Weights of a small GPT-style language model, trained from scratch on English Wikipedia.
Size: 10 layers, 37.9M parameters.
Architecture: RMSNorm before and after each block, rotary positions, no biases in attention or MLP, tied embeddings, capped logits.
Training: 954M tokens, 7278 steps.
Each number is 200 + 30 x the weight over its row's rms, rounded and kept within 0 to 999. Layers, rows and columns count from 0. The size before them is the row's rms in percent of the matrix's.

# v: layer 5 attention value, 576x576, rms 0.0354, rows 324-348, columns 0-63
# o: layer 5 attention output (transposed), 576x576, rms 0.0366, rows 324-347, columns 0-63
v324,099,183,208,189,211,205,186,179,207,237,240,205,135,208,194,191,157,253,244,221,125,195,171,161,182,151,182,175,196,178,201,251,212,212,213,238,177,160,180,211,154,219,204,160,162,200,156,201,213,222,250,204,185,239,205,200,176,171,149,176,194,185,236,250,256
o324,088,204,217,180,248,196,162,232,190,229,203,240,206,197,238,236,229,162,182,209,189,193,153,206,141,153,154,149,164,170,214,197,225,224,152,246,225,235,186,206,129,215,174,219,198,197,145,204,191,238,204,156,212,246,198,239,182,210,191,153,194,245,210,226,248
v325,108,245,206,228,196,160,235,228,174,148,190,207,205,187,190,241,189,182,181,178,161,198,261,198,219,169,210,192,229,221,153,222,241,215,202,174,263,151,209,206,196,195,179,189,189,206,208,183,199,256,231,197,231,217,194,204,162,164,186,193,219,152,184,170,161
o325,090,244,222,197,147,197,229,211,196,180,205,184,210,224,199,184,173,190,217,134,200,189,220,219,190,217,165,172,223,216,198,194,200,208,180,217,191,161,247,195,204,234,190,215,155,151,231,161,207,195,171,255,217,207,270,203,213,198,150,231,164,148,223,200,195
v326,101,210,210,194,223,277,217,170,186,259,164,182,208,222,176,177,194,185,195,199,206,209,223,184,193,198,189,199,195,232,161,219,186,234,233,221,178,139,169,202,203,231,191,168,189,190,190,230,236,222,188,140,196,195,213,172,209,203,188,187,187,240,200,239,207
o326,098,199,203,182,196,205,234,215,213,209,155,137,222,257,165,170,258,218,230,223,197,160,262,235,204,219,203,195,232,230,187,227,166,199,268,208,190,191,170,189,250,216,233,240,231,189,261,231,193,232,223,227,259,184,208,226,168,235,249,171,199,258,169,250,205
v327,108,221,240,248,219,144,229,177,178,212,194,168,166,169,229,259,209,220,215,223,157,221,248,159,203,157,193,207,213,208,181,216,189,166,201,149,223,243,182,219,172,177,178,244,184,164,157,216,198,185,234,230,213,209,207,203,205,193,177,213,201,170,210,174,214
o327,095,200,219,219,149,181,178,166,226,175,191,198,219,198,207,179,161,196,151,187,190,227,198,213,191,201,146,235,196,182,184,208,196,187,198,165,165,168,183,204,136,222,174,217,184,153,207,135,194,202,215,207,253,201,249,219,199,197,177,251,191,190,164,205,202
v328,108,183,181,265,191,191,199,211,247,201,234,186,174,190,177,182,204,155,208,208,198,264,199,185,189,185,148,214,236,223,188,197,230,213,183,192,189,234,202,229,203,188,204,204,208,210,226,187,158,166,213,219,202,150,221,210,200,254,198,230,214,172,268,185,198
o328,107,256,234,183,218,172,124,187,227,212,182,157,205,209,204,209,233,179,184,169,211,188,271,205,159,173,210,205,197,223,207,228,221,187,153,176,193,212,181,215,217,166,195,208,153,254,187,204,172,214,176,210,181,191,224,236,141,202,202,165,176,213,188,219,148
v329,105,216,255,174,210,154,201,225,158,172,198,246,197,229,213,226,225,216,282,254,222,183,233,197,167,177,223,200,157,202,203,247,177,145,196,171,205,138,206,174,236,242,210,180,169,177,173,216,240,195,210,261,222,246,172,210,217,190,201,211,186,201,188,177,229
o329,103,173,235,206,180,176,205,187,205,214,134,261,190,213,229,190,227,203,185,262,162,206,151,178,166,165,184,171,192,210,158,205,162,177,170,248,193,199,220,205,205,267,212,256,213,199,188,209,225,159,211,170,190,208,216,201,175,211,155,278,239,211,178,185,174
v330,100,213,214,181,212,215,204,183,186,155,233,227,290,236,232,190,199,198,175,190,199,211,186,235,181,204,193,196,218,224,146,195,245,231,168,218,235,200,213,246,219,171,195,215,226,204,227,207,171,124,195,167,206,188,205,217,168,186,220,206,184,159,231,190,209
o330,095,209,181,224,240,214,208,202,213,211,179,240,180,242,175,175,216,204,184,157,208,147,235,191,186,174,211,176,199,205,216,177,179,200,146,134,201,229,203,221,221,236,213,186,202,250,230,218,215,153,221,187,144,227,192,198,218,158,162,255,170,194,225,207,135
v331,097,207,221,205,207,171,205,193,208,169,223,176,164,268,177,198,201,168,143,223,239,165,225,218,213,231,202,192,166,226,174,186,191,133,232,185,233,153,200,212,235,191,185,213,189,186,259,148,198,179,237,123,230,229,157,186,179,227,200,205,235,210,164,161,205
o331,085,200,221,154,195,188,209,228,220,186,234,186,200,217,158,206,179,249,211,210,161,203,173,205,208,196,207,204,199,222,212,209,185,169,174,236,205,204,224,240,236,224,208,212,145,232,196,236,169,204,212,232,177,219,255,196,247,238,165,186,195,179,264,220,221
v332,106,226,166,194,192,191,232,209,208,195,206,135,168,223,201,240,201,186,226,172,211,195,233,190,207,186,185,236,216,217,157,243,172,158,235,155,211,133,177,203,200,236,189,231,192,205,161,161,233,173,213,287,197,216,200,146,134,225,263,246,217,170,227,228,162
o332,090,227,226,237,136,172,252,214,225,164,200,209,186,220,154,196,148,156,200,204,214,209,188,193,248,206,183,219,181,189,148,198,234,223,203,156,185,150,201,156,168,194,206,195,129,176,211,162,206,199,157,220,205,216,277,180,187,214,189,215,219,189,201,220,172
v333,109,219,196,249,205,185,175,273,237,152,237,228,178,207,141,228,175,223,183,196,203,223,245,196,228,205,171,171,187,182,176,233,220,233,206,204,236,183,200,171,187,173,211,212,185,194,119,166,176,190,206,255,199,249,181,211,230,146,243,225,249,180,163,127,189
o333,112,226,131,201,161,204,185,199,164,175,210,197,176,192,188,190,235,182,169,179,232,263,233,280,153,194,161,183,220,197,252,263,220,204,149,161,163,180,198,194,189,157,180,246,165,193,139,197,201,202,150,227,174,218,222,189,192,182,187,180,208,223,152,187,182
v334,115,236,157,252,205,214,177,185,197,186,199,162,171,249,227,170,166,263,302,209,171,173,199,210,163,197,184,172,177,223,234,195,171,221,202,216,158,184,171,233,167,203,178,169,211,208,167,231,203,201,193,209,199,183,199,188,235,151,164,194,168,240,212,232,186
o334,120,185,168,306,225,204,226,156,194,184,186,207,180,164,241,201,171,208,289,146,212,189,245,225,193,214,150,203,151,188,172,276,198,192,219,268,197,178,192,218,194,230,179,199,195,163,194,243,200,180,165,229,227,221,221,148,181,190,218,183,229,178,195,203,159
v335,107,246,258,217,196,153,228,195,156,163,202,226,160,200,172,171,201,122,184,232,204,228,239,192,141,139,190,220,163,199,165,220,222,190,214,171,204,178,195,180,222,148,196,259,190,188,179,161,184,239,216,229,178,210,212,180,226,283,213,205,197,212,161,169,178
o335,108,183,220,200,243,186,181,206,159,238,175,192,226,245,203,204,238,219,190,252,185,239,202,237,200,173,216,221,172,213,222,156,190,240,140,149,176,207,196,217,213,168,207,250,194,160,169,139,198,211,189,193,178,206,227,171,209,193,185,203,196,187,164,187,181
v336,100,197,201,188,224,185,160,165,189,180,199,193,215,144,212,198,251,224,176,161,210,193,210,174,196,214,200,243,160,182,170,170,204,227,183,223,195,234,164,189,169,250,203,167,204,203,237,185,206,168,233,109,234,128,173,234,208,173,240,188,205,183,200,174,213
o336,099,185,226,258,237,194,162,184,235,194,216,217,169,246,225,191,178,229,188,171,180,204,232,166,264,223,193,195,204,205,190,216,215,191,199,217,159,246,229,155,153,220,190,199,195,197,247,212,178,111,206,138,227,237,168,246,252,275,173,206,144,195,259,236,182
v337,097,183,198,174,191,191,220,224,194,241,208,210,183,179,135,164,171,185,284,211,144,194,195,211,216,247,224,171,205,193,222,230,231,214,197,223,169,186,189,216,211,184,243,201,223,197,227,213,183,168,183,261,172,152,192,182,229,233,154,170,161,210,219,266,223
o337,084,163,205,170,225,148,189,201,214,211,190,233,218,198,227,201,265,184,206,216,193,207,183,220,163,191,214,161,188,214,177,206,246,172,204,182,232,210,255,237,232,178,206,233,228,199,212,221,222,175,214,204,206,173,223,234,190,204,201,174,228,229,184,203,207
v338,096,215,215,187,199,238,195,151,207,212,215,166,117,200,211,172,172,219,271,241,185,198,141,195,169,182,186,214,200,220,207,228,211,197,159,215,173,208,186,196,272,238,232,192,194,195,209,255,152,174,185,210,185,205,193,201,245,218,167,188,206,238,213,182,239
o338,084,187,224,213,249,158,163,180,206,241,162,221,183,195,239,183,283,229,207,216,212,229,167,256,138,138,252,210,194,153,216,200,214,162,172,191,212,229,233,253,249,223,192,229,201,225,178,220,194,211,223,170,193,209,135,202,198,181,178,181,189,250,211,245,209
v339,110,199,215,194,186,266,206,156,225,233,252,190,165,256,190,222,242,182,244,213,170,226,242,219,147,160,194,201,136,203,192,195,205,184,204,185,169,163,183,217,209,223,214,171,194,197,175,191,183,192,178,199,169,252,198,231,184,188,218,164,190,161,215,205,209
o339,115,163,200,221,224,169,236,162,178,228,271,152,147,190,181,192,228,185,228,201,180,173,174,249,209,171,190,161,188,174,222,207,230,263,216,201,171,202,174,237,255,189,182,161,191,223,191,178,196,213,190,205,214,181,207,170,152,204,210,188,230,160,220,153,183
v340,106,193,183,179,184,207,233,230,167,205,224,212,167,103,140,188,199,212,187,172,132,254,194,226,257,185,252,166,205,214,206,201,177,197,214,222,183,201,231,214,220,227,209,177,157,209,173,243,217,166,175,284,190,171,184,221,155,250,226,204,211,190,199,221,161
o340,106,185,200,222,158,174,241,186,198,133,196,201,183,178,164,237,161,194,177,167,194,148,196,218,201,195,161,186,213,179,243,228,165,208,178,153,190,217,235,205,189,190,172,201,191,217,172,201,204,220,192,221,165,219,220,165,182,211,217,192,152,204,203,218,205
v341,105,234,196,171,201,237,174,160,197,189,190,224,170,184,187,200,220,162,163,201,211,242,227,247,197,206,149,202,164,199,184,146,260,218,183,211,232,172,202,198,243,194,210,153,199,190,145,143,235,186,203,226,178,224,156,205,245,223,178,196,181,163,212,236,141
o341,110,217,231,151,189,261,192,209,193,189,216,203,203,192,184,181,204,198,215,253,206,242,163,275,208,215,198,192,245,191,230,162,182,200,213,224,250,203,166,165,208,160,189,145,181,239,209,184,205,245,184,212,221,153,108,231,227,142,173,183,193,230,189,219,197
v342,103,227,136,183,191,149,194,230,190,169,188,190,158,205,168,159,202,156,122,188,202,176,245,143,196,199,247,207,215,159,202,217,204,242,190,152,236,256,198,222,221,153,260,211,157,189,216,170,216,214,202,215,230,234,203,230,179,208,283,215,203,223,205,171,217
o342,108,213,239,187,256,189,215,212,184,165,227,267,156,185,146,205,157,216,158,216,205,247,222,209,192,176,205,196,220,171,204,197,196,213,178,168,164,231,247,167,199,195,239,221,136,179,197,188,202,110,171,207,179,215,192,212,222,209,207,212,188,221,244,211,219
v343,100,242,189,265,187,188,201,249,202,183,229,180,187,101,204,142,189,225,185,184,165,192,207,189,214,190,212,216,180,174,204,176,200,187,205,204,182,237,207,228,173,195,168,228,210,213,242,222,205,165,198,181,178,187,211,239,164,199,223,201,183,178,200,189,188
o343,099,251,179,205,185,236,191,216,212,184,203,240,196,136,175,173,198,169,170,211,174,260,175,216,164,207,203,176,172,217,249,195,211,240,191,218,164,160,208,166,169,150,212,203,163,181,197,177,199,161,172,179,194,212,206,214,222,216,197,186,181,185,221,155,174
v344,102,119,219,159,214,285,217,144,178,221,217,170,209,82,218,228,207,207,275,156,151,214,150,226,174,214,193,222,228,217,203,181,212,212,185,156,155,239,170,210,198,170,208,236,226,213,223,257,192,212,173,246,205,162,235,170,133,191,181,178,202,192,206,139,205
o344,104,160,205,246,201,192,149,159,224,234,222,173,250,166,192,228,202,185,206,174,172,192,189,209,215,239,177,183,195,207,184,218,251,178,186,135,152,192,172,184,218,213,209,191,237,258,207,178,209,178,227,198,188,217,173,251,180,158,183,199,182,201,139,217,174
v345,094,192,207,202,226,231,172,199,201,144,221,233,249,285,255,191,165,201,161,165,284,174,247,213,134,221,162,200,169,249,152,188,204,191,208,158,231,229,200,201,194,165,161,142,227,220,154,199,215,205,218,187,201,218,165,181,197,200,216,205,219,209,206,198,174
o345,087,214,218,260,220,260,190,162,177,158,209,189,212,211,223,189,150,194,216,169,198,167,229,144,205,261,184,237,193,255,239,191,181,252,160,184,147,231,206,188,167,167,152,161,207,290,187,160,151,201,224,187,219,242,231,213,211,197,218,185,192,145,201,172,203
v346,099,196,232,206,210,251,199,222,202,231,216,171,214,245,194,153,176,205,235,206,160,204,160,225,151,220,195,237,185,222,187,157,226,257,172,230,210,173,213,211,222,220,196,215,238,209,232,232,139,142,176,178,192,179,202,217,208,206,208,167,207,209,212,175,236
o346,088,198,195,195,295,185,177,209,184,228,194,192,209,227,223,159,265,225,234,183,198,220,252,249,184,172,228,212,228,222,178,216,224,186,176,209,215,201,236,231,255,180,199,252,256,225,205,238,181,218,169,246,173,140,170,204,196,161,181,218,176,215,245,140,214
v347,102,184,257,220,209,162,196,128,189,161,150,189,180,187,247,222,190,213,204,189,175,173,200,171,168,181,190,204,211,244,176,203,172,207,190,212,232,166,186,215,209,225,107,175,172,195,196,224,201,256,178,201,223,252,228,214,191,190,196,210,233,203,192,216,169
o347,102,216,184,205,181,191,205,208,176,161,186,199,222,190,180,201,214,192,206,172,210,173,162,191,180,182,248,214,233,201,234,211,217,139,227,189,201,158,179,173,212,249,202,145,214,237,216,190,188,199,250,193,227,217,243,202,234,194,167,230,258,236,171,205,235
v348,104,121,210,220,176,184,204,168,190,203,181,186,266,365,168,180,217,238,184,245,221,207,208,210,209,195,198,208,211,218,187,191,200,136,210,132,228,188,172,184,225,181,217,176,166,181,237,139,234,179,212,140,193,204,221,174,193,209,153,186,226,192,215,211,220